Weights of a small transformer language model: 83M tokens.
Each number is 128 + 32 x the weight over its row's rms, rounded and kept within 0 to 255. Layers, rows and columns count from 0. The size above them is the row's rms in percent of the matrix's.

# layer 4 MLP up, 192x64, rms 0.157, rows 95-129, columns 0-63
size [ 94 100  94 108 100  97 103 101  99 111  95 101 112 100  96  99  95  95  93 102  97  89  93  99 102  93 106 101  97 118  99 100 101  95 119]
[[ 79 183 137 170  81 110 142  68 148 132 127 153 139 144 154 103 126  21 137 141 132 157 107 127 134 130 154 110 181 110 147 153 138  98 179 119 163  94 117 103  93 113  69 116  94 168 109 163 159 122 126 136  97  86  83 161 163 129 104 162  72 123 166 139]
 [131 123 102 114 188 135 133 104 173 158 169  89 174  92  97 110 127 111 162 102 115 189 150 155 112 124 116  73 155  62 117 103 123 134 112 128 135  87  88 169 127 138 169  69 133 196  77 129 125 135 100  84 102  91 153  85 165  83 165 133 124 112 180 115]
 [ 88 172 103  96 115 106 115  94 148 133 101 153 155 125 129 152 146 134 139 177 129 133  65 182 176 176 168 115 140 114 147 106 119  98 102  81 109 133  99  92 129 150 143 158 105 175 159  90 160 125 114 163  40 122 185 132 128 168 185 139  77  89 162 160]
 [161 104  84 135  95 109 133 122 160 122 114 104 138  84 200 125 138 142 124 178 189 129 124 179  55 126 101 147 170 109 136 139  93 160 122  91 191 134  73 141 103 110 124  68  91 180 187 118 161 136 114 106  98 133  86 100 105 132 147 109 144 164 143 174]
 [135 102 113 158 120 144  85 126 120  97 122 136  71 105 108 162 146  97 140 114 144 108 116 143 171  62 102 146 123  84 127 140 167  91 102 166 142 181 172 184 175 162 135 191 142  89 136 174 116 124 175 173 155  74 122 143 150  69 139 144  71 129 116  77]
 [121 101  95 181 142 147 184 117 153 145 152 104 163 119  84 122 101 128 140  86  44 145 147 125 199 200 106 164  81 163  79 167 109  53 136 126 155 151  86 123 131 128 128 164 117  77 115 144 147 154 156 124 142 104 103  97 148 120 141 124 106 101 113  79]
 [138  98 148 167  52  72 171 132 128  96 123 150 111 137 121 140 101 123 133 131 181 118  95 161 130  51 171 133  87 128 128 155 190 149  97  96 152 133  79 123 181  85  81  91 164  90 131  67 127 180 152 131 118 166 158 141 118 104 142 127 168 158 133 118]
 [158 150 106 119 152 103  60  93 144 122 160 100 128 144 136 102 102 180 154 168 114 154 109 144 155 153 155  54 155 119 112 102 142 121  93 106 132 139  64 155 143 163 108 157  69 101 135 179 135  96 128 141 136 149 182  85 124  80 102 125 123  90 199  61]
 [124  91  94 112  69  67  92 111  76 108 117 161 145 186  66 111 140 148 137 143 164  89 107 168 110  99 164 129 135 113 112 125 135 116 185 143 130 145 106 147 102  84 167 131 154 126 107 192 115 146 133 175 146  89 108 146 183 130  93 205 115  88 103 157]
 [ 86 151  63 168  81 167 106 111 166 110 151 107 103 145 112 138 119 157 107 121 162 158  85 109 117 144 108 149 150 144 124 104 112 136 153 154  45 120 143 144 123 108 170 110 198  97  87 113 100 135 137 120 186 116 100 118  76 112 207 155 107 160 110  64]
 [167 111 143 117 150 114 158  50 111 130  74 174 111 171 118  48 170 100 146 122 104 100 133 161 165 103  96 143 130 131 130  87  79 134  99 117 130  98 102 135  82  67 128 155 103 127 148 143 109 137  90 195 143  95  82 125 114 158 190 157 112 164 160 149]
 [160 129  98 100 133 144 140  94  59  91 120 153 111 112 128 158 131  60 154  77 143 164 147 197 104 121 129 127 158 116 107 106 149 174  97 138 107 125 133  32  59 122 139 134 164 104 135 160  83 136 150 118 101 139 148 108 189 160 149 181 155 120 155  99]
 [117 142 192 100 156 100 150 159 161 152 114  99  97 138 155 209  73 160 130 141 112 122  98 153 142 165 170  82  91 180 141 147 123 142 145 154 146 141 134 165 143 144 142 127 111 131 133 104  73 101 102 135 144 124 178  81 100  98 170 116  44 109  57 110]
 [131 135 135 161 105 147 191 164 112 145 127 123 221 122 105  80 114 135 142 162 167 127 150 110 115 121  92  98 188 152 116 117 119 139  79 156  81 168 169 122 172 111 116 175 149 101 148  87  84 172 135 106 122 118 147 115 156 138  58  90 146 173  67 118]
 [ 85 143 124 132  75  78 169 129  74 150 124 160 162 155 138 135 120 124  95 143  86 149  99  89 128 161 163 134 138 157 194  93 154 131 165 163 107 121 152 121 133  69 109 129 113 101 172 156 126  66 116 195 141 153  86 101 143 147 112  90  80 144 203 158]
 [144 103  75 168  73 104 111 112 170 153 168  65 160 117 112  91 147  52 100 153 192 128 160 115 124 145 105 147 114  93  95 117 107 161  94 117  79 123 142  99 151 183 149 141 150 140  92 138 138 167 104  93 124 114 133 192 148  87 120 167 118  67 115 159]
 [158  95 143  86  83 120 175  64 129  96  78 132 109 124 139  89 139 131 109 119 194 141 123 151 134 133 133 162 121 128 139  90  95 172 151 122  93  59  51 149 109 105 131 135 124 130 180 124 103 197 130 140 105  93 199 118  94 129 195 152 143 106 124 113]
 [147  97 131 144 223 105 169 158 152  93 131 130 116 139 153  95 130 142  34  98 160 122 105 107 101 129 184 121 122 105 165  82 176 110 104 142 126  92 188 149 122 157 114  93 103 118  74  77 146 106 135 106 150 110  98 158 115 164 165 124 133 108 115 184]
 [148 130  69 161 125 127 110 141 163 144  95 133 144 128 102 105 146 133 131 116 171 122 115 126 142  80 125  45 156 192 106  46 170 124 126 133 161  61 177 161 145  83 179  73  76 151 171 134 137 146 145 124 127 161 100 175 130 151  94 104 120 152 147 119]
 [185 117 143  70 140 180 145  83 132 111 134 146 177 137 155 144 171 147  67 108 145 120 141 123  78 125 105 100 122 129 146 158 129 172 129 115 161 142 205  97 121 195  54 116  69 103 144 109 138 114 181 145 105 120 175 104 144 155 161 106 123  97  85 107]
 [ 58  80 167 110 179 138 184 165 163 122 169 106 149  83 123 146 148 100 189 103 103  97  97 125 185 164 137 100  76 155  84 151 140  89 170  92 145 164  90 132 130 118 100 150  78 151 117 162 147 134 139 104 155 119 129 145 150 126 131 181  64 138 122 103]
 [104 172 130 134 137 157 135 114 212 183 121 106 136  89 153 142 167 133 115 176  82 161 102 122 176  95 117 154 142 136  87 165 117 115 155  68 101 100 109 187 133  90  96 131  78 130 159 166  92 108 147 105  80 153 165 158 142 118 193 163 125 117 174 140]
 [149  92 122 148 118  81 175 124  70 180  98 110 147 139 136 154 123  68 129 105 153 180  83 126 133  32  77 203 138 137 138  98 124 103 129 190 117 126 164 186 117 133 167 121 146 147 143 138 106 128 152 162 151 122 117  87 103 124 140 106  71 128 162 121]
 [133 132 159 141 145 105 139 125 168 137 130  70  90 125 128 190 178 102  68 130 171 125 220 121  92 117 168 120 168 159 132 165  87 148 111  95 184 108 130 121  82 127  97  73 161  75  99 142 120 114 103 133 120 160  83 154 125 164 109 113 109 158 164 170]
 [160 118 158 177  83 124 111  99 132 148 126 140 126 188 128 122 179 144 109 100  84 105 150  55  91 153  96 141 139 148 107 178 155 101 163 115 164 137 110 164  89 185  84 139  81 164 173 155 175 128 109 123 129 134 159  51  79 142 141 128 158  87  92 132]
 [ 79 116  95 118 166  96 124  54 125 130 125  96 144 127 156 136 166 141  66  97 162  67 178 122 157 200 117 132 133  71 156 132 101 130 114 154 211 132 102  98  87 181 117 131 102 153 128  77 106 119 120 134 119 157 124 164 179 128 131 123  78 145 154 137]
 [134 106 135 171 141 152  84  91 158 155 134 109 130 135  69 100 131 173 145 128 147  48 162 149  80 109 152 109 196  72 111 190  84  98 144 140 119  94  97 152 111 175 155 130 123 165 127  89 101 153  98 118 154 138 121  68 100 122  75 185 113 110 112 135]
 [ 91  85 111  95 122 125 124 155 155  55 183 124 143 155 109 131 120 134 114 136 178 143 118 146 150 179 123 133 130  54 119 119 111 138  55 135  95 163 151 110 117 118 140 149 133  73 134 138 141 127 105 148 148  76 181 190 153 206 113 113 183  71 118 136]
 [129 138  84 123 110 144 115 129 157  59  93 140 132  88 109  97 144 147 136 101 107 156  72  91 131 147 147  93 184 112 187  96 129 162 130 123  89 193 166 127 109 115  97  94 205 170 102 140 121 171 140 168 128 145 142 199 142  91 128 169 133 191 135 121]
 [ 85 115 140 139 127 131 146 145 162  85  98 143 134 172 155 188 132 161 167 149 103 181 131  72 124 167 144 126  33 141 120  75 137  93 132 131 145 153 204  93 175 122 133 143 153 112 153  86 104  80 118 111 126 181  67 160 122 156 140 107 143 112 124  95]
 [119 158 111 117 140 180  94 129  94 163  92 120  86  83 135 153 132 147 158 155 178 154 160 128  94 161  59 152  84 102 105 101 137  77 122 139 165 159 116  99 140 116 179 145 177 143 104 105  78 120 163 154 127 129 122 138 138 113  31 135 108 118  62  86]
 [112 137 127 149  84  99 164 131 158 149 184 130  87 156 134 159 150 139 114 154 172 124 162 121 152 109  76  92 140 128 141  17 142 172 161 161  95  85 168 114 163 175 137 158 160 151 143 137  55 113 135 100 177  98 135  96 121 105 113  87 158 151 125 108]
 [ 86  82 107 115  92  71 151 132 148 125  60 152 130 100 173  80 168 149 120 113 133 179  82 127 136 167 116 164 163 177 135 102 210 130 181 122 131 118 122 170  87 154 141 122  50 125 151 143 143 126 137 109  92 142  84 133 127 148 146 178  84 151 115 121]
 [ 97 105 180 103 166  92 186 131  91 119 153 157 113  93 145 132 110 111 154 143 130 140 170 113 148 122 105 134 154 140  65 107 163 152  96 140 110 103 117 115 104 147 198 178 137 144 139 149 147 109 155  92  39 171 111 119 193  89  88 160  97 187 110 100]
 [ 97 132 172 164 172  93 135 136  94 133  99 132 128 114 169 166 175 101 143 156  87  98  81  79 175 125 215 155 128 155 115 146 166  81 186 131 143 127 107  79 117 141 164 131  92 109 114 108 109 142 111 154 148 172  84  65  74 101 135 133 122 115 142  83]]
# layer 4 MLP down (transposed), 192x64, rms 0.143, rows 95-129, columns 0-63
size [100  99  90 112 101  98 102 100 101  98  97  98 107 103  96 100  96  99  91 101  97  95  98 104  99  95 104  97  96 112 101 107  98  93 116]
[[115  63 162 128 178 119 148 152 156 100 177  94  82 173 138 102 133 140 124 129 106 159 160 112 154  95 116 107 155 125 200 155 150 126 127 111 150 103  86 104 120  74 122  95 193 125  85 193 140 158  70 120 182 144 137 103  92 116 119  90 140  75 159 106]
 [144 145  91  89 109 105 155 123 171 174 197 142 131 162 120 102 108 140 102 188 134 152  86 111  68 130  84 145 133 135  72 118 107 123 223  72 119 149 115  58 139 158 117 125 125  89 132 158 115 110 160 150 149 122 133 153 100 110 167 143 170 174  91 128]
 [155 163 136 123  56  83  92  99 115 182  91 119 140 140 125 103 178 102 163 100 113 144  88 140 116 131  68 177 159 105  71 136 138 120 110 143 141 106 158  77 108  98 156 135 183 194 139 182  90 159 156 108 128 150 101 151 156 180 153 125 186 130 135 132]
 [ 73 126  72 166 120 141 126 113 147 102 139 106  59 130 156 152 165  97 201 130 158 154 141  62 123 132 150  93 157 108 149  66 169 138 115 146 158 127 134 163 127 124  25 174 165 135 146  99 138 101 109 104 106 126 165 122 110 107 126  99 110 134 171  88]
 [132 135 140 154  89  83 148 159 166  86  99  99 168 151 121 148 151 130 117 120  80 127 186 146  82 164 171 139 140 184 120 109 168 154 137 105 144 101 147 128 119 147  91  76 179 104 128  63 103 151 104 114 106 198 157 142 118  75 138  94  67 172 150  85]
 [173 131  99 167 120 133 123 114  99 120 180  73 221 113 164 127 171 155 120 123 143 119 111 165 106 133 157  93 168 139 147 152 130 184 107  89 126  52 113 137  81 132 151  94 106 101 123 158 183 135 172 108  95 103 121  72  99  85 141 139 104  94 170 144]
 [123 143 110 196 128 156  74  91 181 161 174 110 122 133 144  83 153 113  99 100 130  94  99 211  79 146 111  88 119 131 131  59 112 123 147 124 125 138 107 170 108 158 165 105 101 124 133 169  76  48 155 145 100 157 134 117  90 143 161 118 147 166 130 150]
 [ 83 166 137 112 151 136 197 126 115 124 151  74 127 114 113 105  90 109  61 124 121  88 101 198 137 183 171 189 122 147  99 139 142 123 131 141  99 132 152  71 133 108 174 103 127 141  95 106  93  96 125 143 136 149  89 142 183 199 115 115  94  85 169 152]
 [124 221 111 183 147 145 139  93 115 110 126  94 162 115 107 148 172 129 127 124 157 123 144 103 139 163 152 110 120 176 119 143 131  79 110 141  90  79  75 105 148 169 143  59 102  96 173 148 161  81 186  90 155 150 114 109  80 111 144  86  75 138 113 149]
 [124 140 129 159 122 107 125  85 195 110  93 214 152 137 130 148 137 121 143 146 151 111 146 149 104  90  94 182 127 158 119 171 127  77 120 114 133 156  82 119 174  41 118 123 119 141 166  96 139 118 103 151 129 146  51 153 151 171 115  90 159  82 117  77]
 [154 101 124 106 125 110 146 139 113 177 111 134 157 139 178 140 164 164 185 149 157  82  64 102 112 176 165  56 161 125 148  73 111 160 122 156 115  95  68 146 114 151 116 151  96 141 123 129 218 111 123 134 142 122  99  81 143  87  81 104  97 148 104 149]
 [173 151 120 129  98  89 128 136 107 166 145 131  97 124 163 190 172 178  96  77 161  75  86  94 123  88 159 148 115 127 161 113 103 179 148 137  67 153  92 172  90 152 117 153  89 121 163 127 101  85 118 123  92 115 124 127 134  82 159 101 126  62 139 190]
 [ 95 158  87 103 135 160  87 134 142  35 196 103 109 148  93 154 147 117  90  85 106 143 114 105 151 190  81 178 119 123 160 141 141 131 163 109 161 113 205  86 105 111 149 135 117 107 156  91 148 131 170 169  91 189 140 145 139  93 129 146 124 139 127 139]
 [141 128 148 109 153 123 125  91 134 150 199  99 155 108 105 100 114 117  66 167  98 122 120 132 108 124 195 212 100 194 159 136 103 144 135  26 112 152 150 116 138 111 122  83 132 154 120 158 108 166 126 137  72 140 130 118  82 114 128 115 103 109 152 181]
 [127 105 155 147 161 155 142 108 118  93 164 132 168 151 106  97 168 143 142 120 126 135 115 107  63 103  68 112 137  74 113 172 181  74 108 123 179 165 134 141 177  93 106 113 130 134 127 157 175 136  71 190 129  76 140 139 106 178 118  72 156  89 123  80]
 [153 158 155  35 145 102 133 128 101 195 101 169  97 125 169 135 109 126  62 127 113 129 141 135 157 118 155 115 120 148  86 125 119 116 183 100 128 145  75 128 143 141  87 104 142 154 204 128 139 139 140 153 132  39 128 124  92  98 134 121 174 170 112 174]
 [208 104 128  84 138 109 144 131 110 111  88 132  59  88 104 114 105 130 136 163 119 201 122  98 111  66 158 102 170 100 113 108 163  99 149 140 122 136 194 119 182 111 129 160 171 161 139 156  61 195 124 135  85 124 110 135 147 128 101 135 121 108 158 105]
 [ 89 120 107 162 125 169 170 121 108 154 200  96 139 135 155 130 129 131 156 174 136 125 161  81 147 138  93 147 195  77  96 160  94 106 140  81  98 149 112  61 121 131 148 165 120 148 181 114  92  68 110 164 100 124 166  99 112  95 142  61 151 169 129 130]
 [111 161 120  80 113 171 109 127 156 111 166 126 169 109  96 113 116 146 168 154 127 133 110 117 117 131 110 161 145  58 157 127  58  62  99  76 141 204  42 131 131 115  96 127 174 167 130 116 121 119  95 131 150  90 152 177 124 130 142 160 190 110 123 123]
 [ 93  88 133 125 167 183 116 157 109 109 163  96 182 112 120 142 181  97  66 157 109 116 164 111 191  80 129 182 159 115 101 138  95  74 119 171 126 130 171  89 112 117 126  94 141  82 139 105  81 183 104 151 117 166 140 103 171  77 152 121 125 120  99 149]
 [ 95 134 101 137 165 168 121 102 127  60 111  82  84  56 119  95 109  98 165 165 144 140 137 201 120 172  56 131 107 141 154 126 144 106 147  86 137 165 169  90  98 120 108 144 150 161 166 145 130 144  86 170 135 116 146  72 127 126 148 173 152 175 134 165]
 [116 139  87 146 135  92 127 116 120  93 132  91  79 186  87 112 111 124 154 176 106 166 117  70  94 122 130  88 170 162 146 143 119 135 106 165 132 120 148  80 156 203 186  64 114 104 128 162  99 120  90 142 120 163 110 144 126 113 190 130 118 180 185 164]
 [148 145 136 119 108 142 127 134 127 101 168 154 142 182 155 140 165  90  83  69 150  99 131 109  61 119 112  77 150 122 116 106 145 129 108 169 124 171 128 114 123 153 168 125 180 125 117 106 125 149 112 131 115 144 178 173  24  77 142 142 120  98 218 120]
 [136  84  86 114 162 112 122 167  78 128  75 127 112  65 134 130  94  78 109 115 141 149 151 117 195 102 125 163 129 106 126 128 136 127 145 121 157 152 157 211 108 151  90 150 199 141 153 154 208  84 104 120  90 141 143  89  90  95 147 158 145 141 101 100]
 [183 118 117 155  91 156 124 154  99 150 107 121 128 135 134  94 132 177 120 122 106 133 109 101 105 137 188 147 142  92 168  88 189 144  78 107  40 161 116 130 108 136 109 172 100 127 227  75 150 148  97 130  97  90 127 181  96 122 125  90 122 144 142 105]
 [136 179 166  40 121  95 126 130 145 198 165 152  91 115 112 144  95 138 108 126 143 129 152  88 183 134 140 137 114 118  99 192  88 117 180 147 100 144 192 115 128 134 154 133 116  88  99 106 106 124  56 101 122 170 113  76 102 116 168 137 105 127 101 175]
 [132 179 173  98 149  96 166 151 120 144 147 127  69 124 148 122 111 151 143 120  84 138  93 174  57 144  60 164 133  95  70 135  96 144 141 108 154 165 112 100 104 154  73 125 168 101 180 124 150 105 168 196  86 128 114 128 105 167 140  91 173 113 130 121]
 [149 129 171 108 143 114  25 125 155 121 123 137 114 154  98 118 107 184 108  83  68 137 126 133 141 123 143 169 102 130 150 155 146 109 165 164 133 142 141  98 168 161  44 171 149 168 106 145 122  91  74  99 130 101 106 153 164 158 136 181 136  66 109 130]
 [105 169 140 155 157 151  79 133 142 173 144 139 177 119  64  92 194  94 142 109 119 147 110 102 100 117 124 157 105 112 122 120 168  75 140  94  83 127 129 122 164 127 187 155 109 136 100  46 114 145 132 161 112 101 127 122 199  87 151 104 136  78  95 179]
 [107 144 127 100 163 156 105 151 105 128 117 191  75 141 141 157 130 113  93 179  88 135 144  87 183  92 114 157  89 146 143  57 187 129 129 117 127 157 178  92 120 153 122 109 140 134 171 130 177 126  79  96 175  59 107 129 127  91 118 153 148 106 158  67]
 [ 97 115 160 136  79 166 145 100 159 146 174  76 123 148 177 134 119 122 114 128 106 153 134 133 134 157 167 138 167 111 129 123 125 136 126 106 120  86 167 112 163 144  22 106 192  99 134 147 162 188  87 131 114  63 177 102  74  97 102 124 146  89 138 144]
 [ 85 122 157 126 146 133 133 178 110 129 115 164 151 141 136  84 126 143 155 101  73 119  66 187 174  90 112 196 125 120  95 153 138  85 107  68 141 164 110 150 137  88  85 138 126 120  96 105 165 139 113 137  74 127 106 159 196 206 166 109 138 111 134 149]
 [ 85  79 156  73 169 120  69 139 144 114 172 142 129 124 171  94 103  88 174 112 149 175 100 135 162 170 145 107 157 159 118  74  92 123  70 135 143 129  97 155 118  98 173 100 126 129 151 154 111 140 159  77 146 132 138 118 135 130 123  94 199 148 152 207]
 [109 145 125 126  96 123 134 122 117 174  70 124  77 145  67 143 135 181 112 143 132 133 126 131 179 103 159 165 138 144 162 103 180 127 172 111 163 117 100  89 128 111 166  73 120  91 227 123 105 151  85 154 184 143  81 106 127  69 108 106 139 117 119  92]
 [159 194 163 129 107 107  80 124 106 161 112 165 134 117 144 129 105 117 136 187  92  81  83 120 109  55 120 120 142 115 157 133 160  88 124 122  96 114  92 155  93 130 215 133 163 164 163 159 180 113 174 152 104 113 160  54 115 132 109 138 125 171 115 115]]
# layer 4 MLP gate, 192x64, rms 0.163, rows 96-130, columns 0-63
size [ 92  97 115  89  99 105  97  95 105 100 105 109 103 111  97  93  95 104 102  92  87  93 109 100  98 103 105  99 109 105  94  97  95 114 109]
[[119 204 124 186 120 121 100 161  87 126 189 126  99 116  40 111  96 173 121 164 103  82 119 114 103 158 119 160 113 163 138 154 137 119 132 169 108 201 149 100 107 110  98 173 130  99 146 117  99 109 146 132 176 170  94  78 136 167 110 165 123 147 104 147]
 [125 131 125 112 109  93 101  74  82 122 122 104 128 137 120 184 175 118 145 192  88  93  87 163 117 112 137 137 131  73 137 107 158 204 140 143 123  82 108 116  68 135 174 116 107 150 163 140 126 124 125 159  63 117 109 140 104 120  83  54 100 150 157 186]
 [ 92 142 126 104 120 132 197  83  95  78 112 127  89 131 125  92 139 164 114 158 119 202 130 112 109 130 125 121 123 114 181  89 125 116 116  84 132 139 156 144 173 116 123 132  57 166  91 173 163 128 146 110 155 152 136  83 135 224 193  95 107 156 135 125]
 [ 84 116  77 183 124 127  74 157 123 158 141 132  53 116 176 102  97 127 117 175 109 172 106 108 173  98 122 122 107  54 162 130 125  90 117  79 145 152 112 142 145 129  80 159 162 108 137 149 138  92 184 144 113 125 133 150 147  88 153 165  88 132 151 199]
 [ 98 162 120 171  98 134  77 127 121 193 113  78 103 174 166 130 126 195 111 116 109 146 139 144 151 116 130  82 144 104 215 101 102 140 189 116 107  80 135  86 155 172  66 109 144 123 165 113  74  99 137 134 152 149 142 121 116  97  78 124 110 160 110 147]
 [119 118  83 102 135 144  77 133 157 135 107 105 160 137 137 105 148 160  88 145 102 156 124  97 122 154 102 140 196  94 142 112  81 166 169  95 104 140 222 143  73 224 142 108 107 159 141 144  86 165  97 127 135  92 144 128 132 166 103 104 149  96 164 156]
 [ 78 153  82 156  90 162 145 134 134  96  93 134 117  86 117 181  77 135  81 156 158 164 155 132  99 121 117 134 110 141 130 157 103 100 126 120  72 205 134 133 130  86 111 154 158 179 130 192 133 159 117 107 114 141 164  81 147 134 101 137 114  74  54 175]
 [153 116  37  88 124 158 125 104 201 137 106 115  46 163 169 126 126 170 134 166 147 118 141 167 136 182  67 134 178 119 146 118 135 143 124 109 127 157  79  60 141 175 117 104 141 158 119  74 125 133 148 138 163 135 137 113  88 145 112  90 129 132 139 157]
 [142 110  91 145  67 149 118 113 144 107 140 102 100 151 122 147  88 131 130 136 126  99  46 165  86 114 109 146 206  82 161  94 137 142 135 174  96 132 160 165 139 131 155 127 172  65 145 119 104 126 164 118 151 127 109 153  67 148 176 161  75 151 188  97]
 [138 164 115 125 160 163  94 156 152  83 123  69 142 136 146 159 102 174  83 189 118 172 123 152  80  99 114 115 134 140 168 148  87 134 122 127 127 112 147 163 181 118 105 117  54 170 120 118 172 146  80  47  94 149 166 131 102 126 158 110 158 111 170 168]
 [141 175  80 135  66 108 208 153 121 133 174 186 141 189 124  92 149 118 161 113 151 122  94  74  72 167 116 178 144 150 151 136 112 109 112 125  92 177 107 161 121 135 141 128  99  79 149 129  66  85 135 146 128 122 119 150 112 151 130 115 126 109 187 174]
 [ 90  98 104 119  87 158 186 142 171 109 167 105  97  84 125 117 169 106  97 172 154 136 160 152  81 103 109 101 202 123 101 149  58 175 135 105 139 107 137  65 117 177 177 105 130 151 154 135 103 146 121  93 130 174 120 117 127 185  86 123 159 111 156 150]
 [ 53 132  63 132 104  74 122 111 150 165 134 151  90 112  96 181 149 181 122 159  94 144 191 173 157 166 145  83 120 133 134  79 116 124 139 120 150  95 140 119  98 144 170 148  79 161 128 143 120 104 140  82 169 160 101 148  86  89 127 145  90  90 167 157]
 [ 74 125 122 147 133 151  74 115 118 155 163 104 136  99  99 129 183 123 168 112 144 138 129 136 188 105  95 127 117  99 144  88 160 195 139 120  91 100 138 143 129 125 159 149 128 100 195 106  64  86 165  65 159  92  91 172  47 116 116 134 132 164 141 112]
 [ 92 160 106 191 119 169 108  83 120 147 206  76 107 132  65  96 111  74 124 187 145 149 135 115 116 142 123 156 131 158 148 173 155  56 110 157 142  77 128 118 152 166 144  96 145 155 132  76 132 124 125  83 155 140 126  95 109 124 100 143 154 178  82 140]
 [153 188 111 181 121 172  53 104 142 117 132  53 148 146 111 144 138 107 131 144 138 130 186  72 150 134 132  83 153  82 126 166 155 149 131 119 130  97 175 166 102  89 132 113 141 146 126 125 102 110 131 132  91 173  99 156  82  71 144  92 133 157 182  75]
 [113 124 111 129  91 150 157 135  81 149 103 110 142 135 116 118 105 140 169 174  94 149  96  82 163 114  87 149 128 172 147 113 192 157 167 114 158  89  89 114 162  74 104 117 123 140 185 156  88 101 169 110 159 169 187  50 171 159  81 107 111 117 151 114]
 [122 105 142 184 117 132 130 123 141 127 163 154 132 163 170  64 108 148 170 173  89 164 126  79 136 107 135 111  88 168 129  96 180  80 173 116  93 120 153 155 229 136 150 116 101  68 158 112 107  87 104 129 170 153 119 118 131 112  89  75 123 111 128  97]
 [207 138 126  93 127  98 111 136 128 101 124 137 114 136 126 118 100 136  78 120  53 165 182 111 102 117 153 112  76 116  92 101 118 162  99  72 177  95 153 106 156 189 123  67  98  98 142 170 150 136 152  90  71  73 173 118 159 120 130 134 155 104 138 141]
 [122 125 123 128  66 147 105 126  71 124 216 111 100  82 123 158 121  82 192 139 112 106 164  88 128 159 159 112 122 111 129 150  92 101 138 121  73 123 119 139 186 135 142 200 162 123 167 148 105 118 181  98 125 112  95 154 121 105 139 189 107 167 153  83]
 [144 172 121 127 105 161  91 170  99 139  69 100 147 172 148 130 120 149 156 168 182 166  91  97 121 122 135 118 143 150  55  74 122 175 107 121 101  99 130 121 166 156 132 175  83 174 123 154 116 126 176 153 126  79  78 102  89  86 176  93 170 119 133  98]
 [125 107 176 123  93 128 119 121 116  78 157 102 100  99  90  34 101 168 177 166 113 101 157 162 124 133  79 118 142  78 119 124  90  71  99  80 134 108 137 105 115 125 121 137 126 178 142 133 146  62 170 143 140 182 105 119 161 124 161 184 141  92  89 149]
 [124  91 120 104 113 149 104 102  63 161 149  81  65 173 182 124 164 111 103  72 129 139  82 205 142  88  81 106 123 128 119 103 169 148 133 157 155 122 147 128  96 162 140 154 167 132 123 107  83  87 166 115 155 132 129 159 100 130 165 168 136 195 121  92]
 [120 128 120 166 154 128 131 111 139 162 154 128  74 128 117 127 166 143  92  60  90 125 127 138 125 165 143  69 152 141 105  63 101 136 102 105 149 125 138 138 129 165 152 196 161 115 193 119 131 120 127 129  31 192 146 128 130 186 151  78  81 143 131  96]
 [125 134  90 140 160  94 206 141 144  52  95 150 122 153 127 138 159  69 123 133 118 137 140 166 136 147  92 103 148 116 105  87 110  72 176 136 145 100 146 118 151 217 117 117 155 150 160 162 132  83 112 120 122 194 139 120 111 155  80 103  97  99  98  77]
 [191 193  85  91 135 107 146 130 167 170 110  82 178 146 151 126 142  92 100 131  34 204 146 150 112 131 109 120 155 122 157 112 128 191  79 148  73 144 154 146 150 144 159 138 100 134 140 104  84 123 103 146 108  97 116  90 150 155 111  91 127 130 142 102]
 [ 91 175  99 130 108 161 164 187 119 121 165 116 153 147 121 114  33 125 121 122 132  90 141 146 124  84 189  94 141 165 129 177 107  85  89 150 124 124 178 118  88  92 100 129 118 135  93 124 146 173 136  70 119 142 117 162 138 165 147 172  90 128 104 199]
 [ 85 103  86  80 112 129  79  90 124 120 134 136 143 119 127  65 116 124 138 115  88 151  74 139 130 109 101 134 195  98 149 115 111 186 144 118  67 179 126 146 119 132 150 106 134 174 106 197 153 183 151 140  65  86 135 192 154 145 125 171 106 148 117 152]
 [117 161 151 111 154  88 132 128 132 103  79 147 121 148 140 170 161  74 152 127 129 134 153 116 131 106  83  98 164 132 158 142  87 126 178  67  69 175 143 151 100 126 166 100 114 194 184 164  79 102 132  75 140 110  87 137 161 178  83 169 103 131 157 159]
 [ 76 180  96 158 145 102 112 159 143 109 127 138 122  97 168 133 143 117 132 152 155 103 124 127 166 107  76 108 194 113 120 154  99  93 169 121 115 148 148 119  63 125 187 107 105 189  77 116 188 104 143  38 159 155  92 118 124 116 143 169  94  94 117 133]
 [156 159 139 143 100 133 153 104  95 136 135 136 115  96 150 147 112 105 137 166 148  86 159 102 154 116 137  85 204 117 174 142  97 111 160 184 114 146 149  88  95 148 110 146 184 200 137  78 104 110  94 107 196 161  79 108  84  93  75 125 162 128 163 103]
 [115 128 154  82 177 174  99 131 109 122 174 134 130 131 119  89 119 121 196 185 140 138 135 124 153  90  93 113 218  89 178 141 139 155 172  79 113  99 134 156 106 155  94 116 130 166 106 109 162 126 114  47 178 136 120 163 148 104 164 111 147 150 172 127]
 [ 84 191  89 147  67 148 127 163 151 123  84 131 110  89  65 122 173 133  83  92 102 117 141 108 140 144 181 175 141 188 123 168 123 142 122 105 179 174  89 158 130 104 152 112 144 130 142 127  95 137  88  77 105 112 126  78 123 143  82 163 129  73  91 126]
 [127 147  70  84 104 164 157 133 145  61 137 126 136  85  81  39  73 127 136 126 142 175 148 191 109 121 127 137  99 137 111  83 120 145  85 125 107  98 180 158 176 102 108 171 139 112  86 125 134 103 137  83 145 144 133 174 150 146 125  86 155 115  96 173]
 [173 137 101 125  98 138 132 103 140 120 184 126 133 139 136 110  95 135  64 202 176 115 153 140 105  76 111 144 197 164  78 134 141 145 139  79  91 132 191 123 120 186 112 106 112 159 136 159 116 115 137 123 144 116 104  37 146 164  67 153 129 119 111 121]]